Weights of a small transformer language model.
Size: 13 layers, vocabulary 2915.
Architecture: RMSNorm before and after each block, rotary positions, no biases in attention or MLP, tied embeddings.
Training: a variant of SOAP for these matrices, 3882 steps.
Each number is 128 + 32 x the weight over its row's rms, rounded and kept within 0 to 255. Layers, rows and columns count from 0. The size above them is the row's rms in percent of the matrix's.

# layer 4 MLP up, 512x192, rms 0.183, rows 93-116, columns 96-191
size [111 123 109 100 101 131  90 102  88  93 105  96 100  91 103  94 105 108 101  90  99  91 101 103]
[[ 98 143  95 124 130 126 120 130 114 129 163  99  45  51 176 149 114 132  57 108 115 160 110 135 121 126 151 154 128  80 116 116 117  79  82 120 102  97 133 186 132 108 159 216  99 138 132  88 152 136 185 143  38 213 154 154 119 149 114 124 164 131 170 145 136 116 187 112 116 121 121  96 174 107 131 153 162 146  70 139 135  88 123 107 107  94 153  97  90 159 133 155 164 202 164 155]
 [130 154  60 120 107  94 140  34 128  96  87 141 128 110 109 190  98 178  96 138 151 165 153 103 140  68 156 182  93  81 133  97 131 186  68 108 119 105  91 146 112 159 141 184 131 189 102 133  91 149  50 143  92 148 156 102 136  64  77 132 120 164  91 116 136 192 135 129 126 132 124 151 139 173 121 154 111 160 125 182  95 118 170 135 146 148 150  95 107 138 209 158 146 155 159  66]
 [124  95 118 118 154 125 137  83 162 160 116 100 154 147  98 150 116 117 155 157 103 127 145 172 175 138 133 226 127  78 137 174 132 132  64 109 147 110 162 139 114 162 118 142  88 134 177  76 140 161 103  67 107 147 152  95 156 102 187 103 139 148  95 133 114 138  76 135 125 130 154 141 176 129 164 139  57 160  80  77 108 146  68 103  62 168 110 128 117  88 131 157 152 129 151 147]
 [188  64 159 128 106 114 120 170 148 138 117 125 132 113 125 182  94  95 116 124 159 110 138 142 105 126 133  85 105 191  73 113 110 137 156 120  90 142 107 133 145 119 152 111 131 164 130 165 175 156 140 127 106  77  69 100 142 128 115 126 115 113 121 107  95 131  81  89 166 181  83 131 105  94 127 155 117  94 105 164 121 147 165  81 141 151 117 142 118 149 141 102 135  97 136 117]
 [109 161  82  79 170 161 166 168 101 136 162 120 102 109 110 123 151 143 181  62 122  98 120 179 110 137  82 120 173  99 150 145  97 110 154 192 137 114 118 131 113 129  83 156 166 138 118 115  93 146 128 129 158 100 161 123 111 120 162 147 135 147  99 118 113 124 114 102  82 123 168  74 109 160 188 136 184 126 126 192 102 184 133  45  96 127 147 165 112  72 155 118 128  98 120  96]
 [ 85 142 174 123 109  86 164 147  97  71  73 156 124  73  97 108  90  99  74  97 116 149  75  96 164 115 183 146  98 125 121 147 116 138  64 178 129 135  43 168  85 103 112  80 155  81 126 194 154 158 137 154 149 107 189 149 136  84  88 171 185 143  86 139 118 147 130 105 129  93 107 154 127 170 155 141 114 110  81 135  93  99  79 103 111 100 143  73 112 157 143 112 125 114 175 120]
 [149  97 118 146  97 108 166 144 115 130 107 139  66 152 127 200 173  96 110 120 109  75 125 122 110 124 230 156 152 152 138 142 105 115 145 114 133  96 140 114  70 154 142 151  88 104  99 151 103 111 121 121  66 147 101  91 149  38 128 184  77 129 149 183 127  83 192  82 143 122 220 145 113 163 127 130  61 153 168 150 146  98 137 123  71  71  94 173 181 161 136 147 134  93  80 124]
 [186 144  84 135 102 125 167 169 146 159  94 139 149 117  88 152  96 168 163 105 129 123 154 154 131 119 129 199 153 126 119 141 129 129 184 120 142  87 113 128 116 143 192 118  65 124 103 131 137  78 115  78 158 193 169 156 148 134 133 182  91 132 160  71 126 131  91 111  78 175 204 128 104 141 122 138 109 141 133 103 115 137 130  80 130 191 111 141  93 125 143 122 144 155  81 131]
 [155 146 113 176 116 150 190 104  56 112 100 115 112 130 120  86 146 133 160 146 169  84 149 176 126 117 180  90 152 105 179 102 148 165 135 121 144 154 114 126 108 117 117 141 102 158  73 127 165  86 137 133 130 126 191 132 192  58 155 104 157  71 118 124 134 157 103 147 127 108  76 171 101 108 162 169 115 129 105 117 107 141 154  51 138 123 138 117 150 115 166 151 199 121 147 131]
 [118 141 105 147 172 160 128 156 132 152  77 122 102 120 115 115 154 140 172  83 114 179 111 185 132  66  95 153 148 149 109 112 134 103 138 139 144 101 150  65 130  67 109 105 159 178 109  93 159 169 142 170 139  78  65 144 197  88 210  77 178 161 144 122 180 157 124 106 117 125  90 176 121  85 135 146  75 156 153 144  90 151  74 115 112 122 111 120 167 120 135 161 110 128 139 134]
 [110 169 124 136 145 106  48 135  92 146  96 101 109 109 156 135 145 154 185 135 121 110  96  96 151 139 103 134  95 108 141 110 121 123 162  91 107 146 174 186  62 126 105 128  93 157 125 142 163 150 135 116 126 133 129 141 110 115 138 147 146 160 144  82 129 148 161 145 153  82 147 140 119 128 138  68 121  95 143 142 149 138  17 143 184 137 102  97 103 106  87 116 131 139 139 141]
 [146 154 147 202 140 170  81 131 116 137  97 113 187 147 172 114 119  85 106 133  99  93 145 123 156 147  95 143 114 190  91 198 156 134  96 129 110 118 153 139 108 129 140 129 103 133 176  97 157 114 195 119 105 164  71 168 158 115  92 159 112 159 159 114  77  76 182  76  87 188 180 136 123 160  99 112  78 104 181 117 196 139 114 128 138 129 127 102  77 108 147 120 111 114 123 144]
 [113 155 157 109  57  99 143 145  58  71 130 146 146 142  85 139 159 181 111 125 103 183 121 115 201 185  79  46 156 160 125 188 107  87 157 169 164 126  87 134 114  76 174 127 187  83 160 112 127 132 105 158 169 142 138 134  83 132 131 125 159 217 201  93 145 159 121  95 130 178 147  81  93 182 136  85 155 148 130 139 104 118 146  84 141 180 130 120 155 116 140 119 161  87 180  86]
 [215  90  92 137 230  74 126 157 166 144 137 143 114 114 197 151 155 126 100 118 106 110 112 178 110  97 108 100 148 121 119 140 141 180 162 149 147 122  87 108 130 124 112  77 124 105 104 114  74 102 122 182 168  94 128  82 116 130 161  97 111 181 130 188 155 123 161 108 115 141 121  98 176 141 157 141 170 168 130 124 145 121 156 153 172 163 126 133 115  93 104 140 109 210  96  82]
 [127 132 105 147 198  92 166 113  87 164 189 141 100 184 194 122 162 107 146 127 105 161 124 115 150 169 153 131 107  83  83 127 146 120  68 169 150 145 161 127 162 138 191 100 138  91 115 112  87 151 161 171 107 143 138 122 155 174 126 128  73 130 147 130 162 110 165 139 103 142 142  45 154 115  97  46 125 137 129  71 149 111 113  77 116 111 125 158 163 120 167 100 151  99 180 110]
 [166 156 133 102 120 163 134 130 129 114 195 152 135  88  71 159 166 116 123  84 113 142 154 167 104 119 101 124 135 141 140 119  95 212 119 169 159 144 147 173 130 140 154 199 142 155  65 107 152 114 122 106 126  50 107 100 144 163  99 130 150 118  71  42 120  86 123 117 129  95 134  92 188 124  71 128 142 193 120  93 118 139 144 137 144 122 168  85 161 145  89 110 154 110 171 146]
 [122 166 184 155 147 168 102 207 126  77 138 142 119 142 110  88 168 134 114 127 164 124 128 132 158 121 127 130 115 212 133 165  89 188 166  89 145 125 100 121  80 111 140  99  86  95 165  62 161 140 172 117 185 133 101 161 137 166 122  84 169 120 196  81 119 140 147 141 160 144 158 118 124 224  97 149 123 166 120 195 120  99 163 133 150 145 121 144 152  90 207 170 133 102 125  99]
 [143 119 138 141  81 106 108 156 134 140 120 154 140  75 136 195 146 138 109  86 124 150 133 109 175 161 114 150 129 122 151 159 118 133 152 140  90 113 185 163 100 131 186 123 141 136 140 158 119  80  72  95 111 129  82 166 146 125 139  98 100 178 195 154 129 111 132 140 105  27  90 109 124 145 126 176  31 104 148 148 108 155 139 129 142 146 141  90 106 112 114 107 104  99 133 127]
 [108 116 160 155 158 117 158 138 123 186  84 126 142 147 138 109  87  70  94 175 111  77 160 106 111  98  96 115 127  99 165 137  92 154 139 146 118  97 108  99 149 120 139  43 185 130 140 102 153  98 138 119 132 111 155 212  76 141 112  78 138 155 186  56  69 121 136 119 112 153 148 164  81 153 119 120 131  81 174 157 143 118 114 131 172 170 130 151 119  97 117 163 111  56 185 119]
 [119 163 128 149 144 158 171 153 144  80 101 132 103 134 122  92 131 157  82 204 146  91 166 141 144 131 107 141 141 103  81 117 112 116 144 169 172 144 135  81 140 124 128 192 132 139 116 116  62  77  79 111 118 137 178 134 100 145 214 121 122 131 136 169 173 121 122 121 133 123  96 129 194  76 185 175 118 157 101 133 127 182 184 138 155  93 136 130  89 160 144 165 117 196 151 126]
 [166 154 136  80 134 106  80  74 136  98 147 140  77 115 148 116 100  97 103 120  68  87  99 102  68 119 217 117 118 122 149 150 114 148 136 132 115 135  79 136 142 128 135 175  99 162 149  54  55 125 152  71 171 113 200 122 154 127 147 148 136 113 161 161  79 101 146 130 130 153 148 113 125 143 136  74 109 140 197 147 123  81 112 135 119  78 106 101 126 106 200 181 170 119 113 131]
 [188 140 137 106 142 173 157 139  92 148 123 182 128 154 147 112 189 164 118  94 114 125 110 127 173 196 110 126 154 135 119 138 162 140 117 107 173 117 170  52  81  91  59 134 126  86 107 114 148  94 104  57 135 122 119 149 170 154 156 118 132 168 159 130 124  87 108 113 123 106  86 191 132  59 116 142  85 131 103  93 130 125 157  90 154  93 167 113 196 138 153 117  61 136  98 180]
 [114  79  92 152  86  99  83 137 139 123 145 124 101 135 121 140 124 117 106  86 117 165 132  99 181 107  70 128 152 105 115 121 160  67 169 126  92  95 108  65 165 139 101 118  72 120 149 103 108 136 198 105 132 171  90 134 108 122 120 146 104 153 138 181  91 158 151 129 140  84 106 178 151 146 119 120 155 169 167 108 178  83  77 162  76 114 178 175 152 200 100 151 134 190 172 107]
 [144  66  93 117 116 186 152 161 142  97 128 106 108 126 153 127 135 154 201 168 154 129 108 139  99 171 155 178 103 163 131 107 131  84 108 180 156 177 155 191 155  82 159 120 100 103 108  92  79 171 143  70  88 147  56 122 123 116 102 120 153 172 129 100 163 214 103 123 140 122 144  88  99 139 111 176 160 135 165 115 128 167 135 197  71 101 123 122  94 148 117 169 123 141 116 178]]
# layer 4 MLP down (transposed), 512x192, rms 0.169, rows 93-116, columns 96-191
size [102  97 108 103  98  92  97 106 101  96 100 101  94  98  98  95 101 100 104 103 101  98 100 104]
[[125  71 101 108 130 138  79 158 139 105 120  95  95 136 108 129 127 128 102 187 105 154  67 118 203 191 159  96 112  91 170 141 139  41 112 119 105  78 157 111 145 113 129  84  92 133 125 147 100 136 142 114 146 130 132 102 137 142  39 159 143 134 104 203 151  95 105 123 115 150  63 146 141 140 104 115 119  99 147  76 176  88 177 116 114 117 132 175 129 106 146 117 158 136  75 142]
 [128 131  75 145 180 130 125 128 166 164 111 146 120 108  86 123 137 120 126 172 152  70  77 150 165 114 167 144 110  96 144 180 114 141 153 134 117 189 127 150 124  99  98 127 158  77 119  66 121  93 123 127 151  95  67 108  65 178 120  72 133  72 123  87  81 141 128 116 162 114 116 160 118 123 162 145 148  82  90  79 128 125  79 141 111 145  83 122 137  93  82 185 154 140 166 104]
 [123 173 135 152  79 119 126 137  86 127 154 119  88 130 141 106 134  96 133 138 154 153 117  99 109 164 134 124 195 106 157 114 117 187 110  97 144 182  50 174 131 169  38 144 178  99 136 135 131 145 121 112 142 106 204 119 111 180 106 123 113 131 172 136 106  96 124 124 131 134  93 194 133 126  71 100 172 153  64  86 136 113 173 128 176 200 167 129 182 113 148 172 148 161 134  63]
 [142 136  84 144 153 148  85 148 107 140 125 126  64 126  75  92 127  93 179 122 123 117 111 153  69 151  65 142 119  95 154  92 160 205 120 117 111 114 149  96 144  85 102 139 117  77 153  99  56  71  60 110 114 110  87 184 150 107 117 158 150 158 127 109 123  98 140  89  96 118 145 169 159 107 154 144 156 157 144 104 155 193 129  94  87  59 150 156 156  82 180 103 102 173 102  84]
 [110 101 143 143 163 125 177  69  96 121  99 123 134 119 147  73 135 109 108 156 111 105 125 153 138 100 188 132 116  92 160 179 110 168  76 144 147 127 142 132 138 145 149  93 117 142 108 115 142  83  61 136  95 108  90 126 134 129 230 116 112 175 167 153 157 144 125  92 170  95 100 157 107  52 121  71  63 135 104 114 146 102  28 139 149 142 113 110 130 139 137 124 145 159 157 141]
 [133 126 172 127 146 103 188 146 134 113 142 150 118 112 141 158 153 110 124 120 102 127  97  29 143 144  79 104 105 177 133 151 114 149 129 119 139 156 112 108 194  79 151  73 133 137 136  90 116 108 110 193 123 103  77 151 123 146 110 171  71 131 114 143 111 117 146 163 197 107 167 132 128 127 130  97 135  89  85 135  58 133 152 100  36 174 175 132 131 144 132  99 172  63 168 148]
 [106 120 177  50 179 184 124 171 114 191 117  76 126 125  98 148  74  86 153 127  99 150  91 123 111 118 134  94 130 171 113 171 139 107  72 112 105  77  84 161 145 152 112 152  85 121 132 125 142 116 134  53 123  78 116 154  95 178 102 106 111 169 110 124 145 120 113  85 146 142 111 164  96  95 116 110  96 130 183 123 104 153 131 161 211 144 130 139 181 203 133 145 159 163 171 154]
 [139 174 146 133 155 192 169 121 104 119  64 110 128 142 122  73 142 125 149 155 133 176 108 114 118 187 124  90 176  79 154 164  90 133 107 146  94 121 187 175  87 145 146 124 189  91 134  78 169  89  83 148  93 118  94 157 100 189 135 118 120 169 131 147 116 143 121  63 135 139  93  94 147 106 118 130 108 148 138 157 119 175 113 159 130 130 176 128  83 138 136 155 138 139 122  98]
 [116  84 122 114 169 181 166  80 112 128 154  96 100 206  90 169 129 145 164 138 112  93 135 167  92 110 125 137 155 170 183 185 107 112 184 140 113 111 113 104 159 157 101 138 117  88 122 122 140  83 172 161 133  36 124 126 160 142 210 102  71  84 130  99 111 121 136 165 147 119 157 163 148 135 133 170 142  71  58 139 146  93  94 128  63 164 126 135 142 105 144 125 147 111 120  73]
 [158 137 186 174 109 149 140 110 148  63 112 175  57  81 121 127 110 128 138 178  87 105 173 121  85 190 113 118 149 100  96 169 141  57 155 105 130 113 159 122 170 109 173  62  99 141 173 161 143 114 125 150 127 110 136  65 159 172 147 164  86 132 159 128 143 102  77 162  72 136 191  88 132 135 122 144 109 151 159 158 129 123  90 135 157  86 125  97 189 169 152 107 150 127  93 149]
 [142 100 131 188 108  80  62  90  76 185  77 125 118 100 136 141 143 140 153 165 199 137 155 143 132 102 137  82 128 100 168 163 117  92 166 103  84 109 159 186 207 156 155  74 109 145 117 189 124 155 125 179 118  83  90 121 134  78 137 136 203 118 167  69 103 111 150 189 199 107 163 105 127 109 137 127 130 131  86 101 188 145 157 131 179 176 171 129 144 139  76 123 103 171 167 169]
 [121  93 133 102 153 132 134 112  67 108  94 140 118 133  61 130  86 143 157 123 108 155 190 134 123 163  78 186  75 167 165 143 125 144 157 167 126 163 155 133 132 120 171  86  90 142 159 135 154  73 121 139 165 129  83 147 129  96 141 147 104 169 154 134 126 139 128  97 139 128 129 119 138 126  79 110 119 123  88 164  34  79 146 180 138 112 111 107 123 159 142 221  95 127 177 176]
 [189 163 132 143 130 159 158 111 120 168 156 120 164 190 118 132 145 128 126 152 113  36 146 136  95 154 155 174 117 161 158 111 192 136 126  82 162 140  93  92  96 142 186 142 161 191 140 114  92  99 175  91  88 115 147 104  84 133 105  71 183  71  60 129 183 120 199 102 114  98 115 129 132 173 126 139 163 127 135 100 144 100 148 188 138 121 114  83  61 144 134 197  92 141 120 162]
 [160 143 155 168  96 154  75  84 119 100 136 134 112 166  55 130 117 171 194 132  66 102 124  65 111  70 113 163 159 135 105 138 103  89  45 135  85 121 155 108 149 204  97 192 129 115 147 148 171 145 126  98 186  98 176 144  98 142 107 101 104 164 177 152  96  71 103 161 150 101 155 135 112 124 167 111  75 127 113 158 150 124 122 113 178 101 223 165 105 149 164  65 179  97 160 132]
 [178 129 139  79  65 185 179 140 150  93 114 128  92 181  83 147 137 128 149 165 139 127 162 113 102 201 170 118 118  68 110  99 115 151 114 169 126 139 137 131  86  72 121 140 124 112 138 179 121 176  92 101 126 140 148 118 154  73 128 117 108  81 123 123  69  78 103 115 115 132 228 155  64 181  91  63 120 122  97 143 140 136 201 128 159 101 142 148 110  93 178 154 121 157 139 158]
 [102 179  66  86 103  95 112 114 123 147 142 179  92 126 137  96 150 194 175 126 131 193 162 216 129 185 115  93 168  72 152 128 118 142 161  88 149 112 170 141 114 156  90 165 145  96  64 159 132  94 141 119 113 118  97 108 175  65 117 153 166 140 188 181  76 108  90 173 139 149 136 127 120 142  98 175 156 112 144 150 130 116 152 103 111 146 120 134 127 122 129 174 131  99  65 155]
 [ 82 140  59 156  90 118 146 111 132 111 104 166 133 116  68 139 104 142 164 114 142 103 137 153 164 130 180 167 106 144 197 143 179  76 134 122 117  92 100 167 126  93 190 148 138 114 167 137 108 187 121 144 131 111 131 105  59 115 145 134 211 105 151  78 155 101 122 147 132 143 116  88 170  84 153  91 123 134 125  95  75 165 137 178 157 150 146 139 132 102 181 125 131  66 143 140]
 [123 191  99 148 114 173  98  83  80  90 163 145 112 150 150 126 144 149 143  93 162 117 226  81 142 130 126 153 113 163 128 163 121 170 117 121 136  72 155 197 131  71 143 160 158 153 165 161 152 151 127 159 142 118 212 141  64 135 124 157 192 101 116 111 142 101 213  98  90 114 130 176  91 169 147 104 168 124 206 114 145 156 126 130  73 131 154 190 151 144 131 120  68 115 150 144]
 [145 130  92 120  76 125  72 134 179 107 163  72 133 155 127 126 142 144 140  88  88 124 109 171 182 113 117 103 116 159 115  91 110 135 171 157 127  98 175 159 140 110 184 148 150 117 154  87 150  82  87 162  83 161  81 117  79 150 113 157  75 128 168 202 117 165  73 173 149 141 153  86 152  77 165 135 128 171 108 111 117 135 108 160 181 173 139 114  90 163 120 140 165  59 111 132]
 [150 127 145  96  81 132  55 149 122 163  81 117 119 104 129 107 166 129 144 141 210 120 118 130 189 131  94 114 102  84 130 157 135 146 176 133 149 149 129  93 160 152  95 149 115 102 124  81  56 144 124 116 120 161 108 161 145 142  98  94  95 162 115 116 160 150 113  84 153 117 102 155  85 144 140 143 130 155  99 108 168 145 110 126  93 120 150 170 178 128 168 153  81 143 139 110]
 [110 108 165 134 114 111 105 159 136 179 131 133 188 178  76 148 116 140 186  58 149 137 178  85 175 108 148 114 139  68 152 108 105 149 118 138  95 122 101 152 102 166 142  62  89 104  93 108 115 134 147 223 151 188 102  89 133 126 102 147 181 129  93 134 152 135 102 120  95  84 130  91 149 167 156 161  85 155 165 126 104 180 151 135 158 136  66  92 138 190 139  93 111 129 105  87]
 [113 134 142 104 125 136 119  75 144 103  82 124  60 146 120 120 187 137  83 185 125 151  52 118 138  97  85 159 139  72 152 169 187 134  95 135  77 101 119 139 155 151 140 156 155  54 201  96 100 113 175  95 106 183 135 127 159 103 148 165  70 149 159 142 113 185 165 155 150 102 118  71 125  70 153 138 139 117 164 153  97  90 151  96 146 139 109  60 151 130 131 140 118 128 142  65]
 [143  98 117 135  55 106  86 147 181  93  78  65 184 126 125 111  76  99 106 147 151 139  78 226 149  98 152  95  79 166  78 112 134  63  67  77 128 123 138  86 134 117 117 133 159 148 101  86 105 153 106 120  95 133  67  94  96  97  81 129 157  96 109 103 171 104 113 128 116 137 121 157 100  77 184 112 109 136 139 127 122 116 160 127 150 151  80  76 101  92  88  38 193 178 149 180]
 [100 133 103 111 142 109  97 102 168 145 164  95 160 119 121  93 117  96  66 124 109 146 126 157 104 121 135 171 165  94 112 129 130 124 134  71  97 134 146 168 184 115 181 150 185 132 144 121  69 113 132 121 152 163 100 136  93 179 146 124 183 146 101  89 183 118 142 102  98 113 171  61 149 103 127 108 133  97 157 151  59 128 106 121  78 202 156 131  96 135 111 161 139 135 137 102]]
# layer 4 MLP gate, 512x192, rms 0.178, rows 94-117, columns 96-191
size [116 111 100 100 123  89  98  90  90  97 102  97  96 107  89 104 103 100  97  97  91 100 107 107]
[[130 111 111 101 148 106 161 208 133 135 142 134 129  78 103  71 138 117 144 162 131  89 174 169 105 123  88  97 151 205 125 148 111 105 125 118 131 127 177 111 135 136 144  87 126 103 139 136 205 119 199  62 104 117  96 137 149 143 182 138 124 122 182 142 113  72 102 162  95 194 160  84 132  81 164 147 136 125 101  89 147  81 172  89 108 123 122  83 135  80 136  99 141 150 103 187]
 [129 174 105 103 166  74 122 133 123 173  93 161 143 171  97 107 153 135 133  95 184 116  99 134 180 187 141 162  94 113 102 144  92 116  93 141 101 141 137 133  96 118  50 193 107  99 174 142 193 209 141 173  83  94  75  85 141 112 156 121 111 112 123 118 161  91 107 115 162 116 149 161 151 184 115 106 149 134 175 144 117  92 117 110 149 123  59  90 181 140 141 190 169 158 148  77]
 [104 162 171 121 113 165  78 182 112 106 129  41 116 165 146 166 129 126 177 158  99 133 169 160 120 115 111 200 137 125 178 173 128 193  61 110 101  88 173  74 161 131 127 179 182  95 176 148 101 175  99 176  96 149 141 101  92 117 160 132 105 161 175 149 128  98 111 124 154  85 149 156 123 107 114 166 127 116 130  83 212 128 157  96 158 211 117 129 102 143 143 119 123 133  93  92]
 [186 161 125 120 137 127 111 170 128 133 159 191  94 138  92 118 113  30 112 104 120 174 175 157 161 102 131 133 188  80  99 129  97 164  80 144 154  90 127 142 104  68  66 155 188 133  98 217 142 127 116  79 167 177 147  86  82 114 145 118 156 108 121 140 122 113 131 122  66 112  82 107 159 129 139 132 118 125  80 124 104  83 148  53 158  70  85 122 118 117 113 167 135 144 115 132]
 [106 155 127 140 122 102 153 127  98  79  68 160 128  85  91 114  75 114  52 131 130 146  80 118 160  89 169 131  92 113 138 153  85 120  84 169 124 147  70 163  86 115 104 110 172  74 107 193 150 140 156 176 133 117 174 136 145  89 134 148 171 117 121 165 128 116  99  55 104  84 110 161 119 190 173 118 110 120  85 145 140 116  69 111 145  85 131  85 126 151 145 114  92 110 154 103]
 [111 141 190  80 176 155 130 137 137 179 116  99 129 142 140  97 125 124 187 162 118 130 105  97 177 126  75 138 139 144 159 123 130 152 129 158  61 146 133 156 135 128 125 152  71 139  98 133  94 155 158 129 136  96 166 124  74 126 153 132 136 141 135 147 161 136  88 143 108 205 114 114  95  79 110 121 113 111  92 169  95 147 126 141 216  80 172 146 134 189 120 136  99 186 183 130]
 [ 99 109 159  97 136 133 137 103 110 117 112 122 118 140 140  80 150 214 115 148 140  60 151 147 122 167 156 127 142  89 107  60 166 133 153 108 135 152 104 131 149 107 127  93 171 142 132  74 126 184 126 142 109 113 114 154  99 125 176 136 119 135 174 133 131 119 128 132 156 115  68 196  85 102 207 130 141 136 122  83 141 125 131 126 131 126 127  73 147 177 175 151 123 110 188 134]
 [179 145 133 110 116  72 118 180 143 152 115 119 166 158  91 191 115 161 132  73  87 137 149 116  95 181 149 152 116 134 174 126  99 117 123 112  87  71 180 144  73 100 113 138 118 143 146 152  61  80 181 131 154 110 176  57 136 110 109  87 128 140  90 149 156 117 106 139 130 108 115 131 124 137 120 118 119 156 132 131 138 144 165 105 129 123 119 160 185 100  99 184 147 138 165 150]
 [161  91 131 151 112 139 117 149 118 118 130  77 124  98  98 144  93 100 145  78 178 123  98  67  77 165 131 131 151 147  72 109 119  98  93  98 130 164 137 189 114 116 155 103 159 208 120 159  79 142 131 122 102 141  82 152 124 129  94 105  60 143 130 146 115 142 207 131 182 146 115  69 111 112 160 126 164 112 156 146 162 112 123 206 141 118 132 146 107 177 166 134 159 109  59 145]
 [160 142  87  50 135 157 149 127 101 183 128  89 126  80 142 154  87 109 135 145  99 134 109 130 103 171 112 152 114 127 112 130 102 160 108 142 140  75 148  97 135 112  67 102 102 103 174 112 123  72 119 107 126 125 132 107 146 169 108 150 145 137 129 119 177 116 137  43 125 115 206 139 143  72  74 168 179 140 164  99  86  87 135 105 156 101 130 161  86  76 172 135 110  71 131  90]
 [125 164 142  89 109 232 141 152 145  98  69 178 159 133 137 101  80 133 132 102 122 176 137 100 128 139 136 121  83 124 187 228 136  80  60 146 142 146 187 186 133 128 127 137  99 134 156 137  82 140 108 119 154 118 173 132 120 133 140 172 106 131  92  68 157 139 165 122 114 150 104  95 168 124 139 101 141 123 126  93 107 177 114 181 114 183 108  91 157 157 113 167 198  91 119 125]
 [115 177  99 177 131 214 128 124 119 112 136 129 146 135  95  92 106  67 114 148  88  91 133  93 114  88 116 142 144  75 123  88  94 129 125  93 157 139 160 141 131 138 152 114 161  55 142 111 112  99 132  92 163  83 150 174  79  91  93 150 171 135 157 144 113 137 156 117 108  79 120  87  97 128 119  86 157 130 103 111  97 124  96 151 159  80 130 147  79 109  93 104  91 224 125 135]
 [147 125  99 167 180  70 125  97 166 114 144 107 135 108 190 176 130 128 110 188 109 108  96 151 116  88 135 106  49  73 113 136  98 148 130 116 166 124  95 138 142  76 121 115 123 174 145 162 110  89 165 172 111  88  53 107 155  60 151 134 149 157 123 139 155 137 149  94  45 144 118 156 157 180  92 177 168 157 139 176 146 122 136 142  77 187 108 141 128 117 143 161  93 202 158 128]
 [ 45 150 105 162 139 150  98 155 159 138 125 169 124  80 154 175 120  77 175 149 103 107  91 125 115  54 124 104 185 196  80 187 134 108 157 114 154 180 148 117 115 102  66 137 130 113 151 128 107 127 122  77 155 116  81 115  51 137 134 163 109  99 131 127  94 121 115  89 205 125 107 189 131  92 145 181 119  79 141 183  92 163 159 123 183 168 102 108  57 167 100 186 141 147 116 116]
 [160  63 131 146 129 203 130  94 117 167 153 141 148 178  99 114 159 124 161  91  63 116 139 128  93 131  94 138 107 154 128  96 187 106 208 116 139 175 156 123 105 105 153  71 166  72 102 122 185 140 101 117 128  77 148 105 123 109  87 179 171 103 148 119 172 122 140  98 140 123 124 108 140 163 134 178 118 173 109 132 146 130 180  95 113  79 129  93 141 123 134 137 139 141 133 142]
 [ 93 144 161 154 140 182 147 110 122 185  86 104  97 200 129  86  75 109 123 113  56 139 162 167 115  93 133 121 129 138  93 162 109 169 149 161 146 174 143 150 144 147 121  64  89 121 112  88 135 129 102 132  71 101 220 109 158 125 118  69  84 166 147 136  90 111 195 166 118 129 142 173  82 185 120 136 177 121 155 128 151  87 139 159 171 136 155 163 179 152 133 118 158 143 129 130]
 [104 152 185 171 123 182  93 111 112 119  70 125 123 118 103 127 140 118  99 134 179 117 105 183 165  98 121 146 109 130 171 127 120  99 157 153 168 136 161 111 106 150  89  11 148  86 107  91 131 122 200 100  63 133 123 147 156 147 112  87 136 175 198 113 117 123  92 116 168  84 154 145 160 140 140 104  94 100 164 209  80  94  94  98 129 158 101 157 134 137 155  80 143 183 138  85]
 [114 118  77 178 185 129 139 196 127 143 145 140 154 136 130 121 161  88 147 108 113  56 138  99 164  73 106 110 131 138 135 135 138 121 114 146  72 114 121 139 145  94 161 108  95 163 181 138 201  78  99 139  62 111 113 134  96 172 150 155 135  81 120 143  43 121 140 133 158 159 180 157 103 139 133 119 140 110  99 123 197 136 116 150 135 136 149 126 109  69 138 170 203 111 149 129]
 [142  70 133 118 102 103 104 114 108 161 138 121 140  83 155 138  98 101 196  99 118 206 125 121 139 124 146 117 107 158 146 151 116 167  83 165 113 167  92 169 103 140 114  78 107 126 129 121 128 166 176 156  89  84  87 109 140 126  30 129 148 139 105  68 110 117 149 125 182 138 140 149  64 174 109 113 133 108 132 143 103 135 107 134  97 145 161 130 234  78 146 136 130 103 127 157]
 [145 140  94  98 122 158  91 148 126 116 153  91 143 119 101 102 127 189  87 148 117 165 117  99 116 157 127 126  96 228 169 110 119 135 124 126 108 104 105 113 150  74 137 169 154 135 129 128  96 148 153 119 183 136 101  73 159 107  70 119  96 115  82 165 123 134 112 155 152  56  81 124  90 127 169 162 182  81 119 138 117 141 125 149 106 102 103 137 173  65 187  93 141 122 118 126]
 [ 39 111 185 151  78 109 143 177 104 129 131 138  94 139 131 101 165 123 165  94 129 132 114 178 155 169 129 143  70 116 144 108 110 119 148 120 162 158 186 120 148  88 109  89  94 142 134 125 139 145 163  99 129 118 105 200 132 101 153 149  96  93 121  66 110 177 184 127 186 131 157 133 140 120 127 122 184 201  33 107 144 107 166  76  99 106 110 108 107 138 115 149 155  97  98 147]
 [ 96 146 143 104  84 138 194 181 145 220 117  79 119  86  77 117 159  75 177 123 148 128 156 142 105  99 142 132  76 131  64 197 141 105 153 141 106 124 118 150 159 151 168 113  94 148  50  88  77  76 124  80 141 132 169 185 130 168 114 127 123  99 115 138  79 189  93  92 152 155 120 145 112 134 126  98 102 138 115 196 135 114  80 133 161  67 108 113 104 147 122  98  88 202 126 175]
 [ 95 156 105 181 149 134 147 143 151 172 129 135  99 152 118 123 134 155 125 153 107 114  98 150 142 154 152 209  67 118  90 130 171 120 112  87 146 102 156 168 101  68 104 201 117  79 169 148 136 175  81 123  56 112 152 106 151 139 160 121 159 129 134 109 130 141 100 157 115 103 160 119  98 158  77  73 135 188  76 136 180 126 106 137 123 142 145 155  93  51 133 173  86 109 110  77]
 [112  81 166  79 162 118  88 139 167 139 115  93 152 164 139  68 180 121 106  78  93 151 152 131 146 150  98 131 129 114 177 161  96 104 125 143 123 144 170 126 183 147 106 165 138 178 126 123  89  69 153 144 177 101 136 114 111 161 208 161 126 137 147 210 106 130 103 167  98 120 186 179 127 152 124  97 145 107 141  70 154  71 152 103 108 161 195 187 137 153  92 138  93 167 128  71]]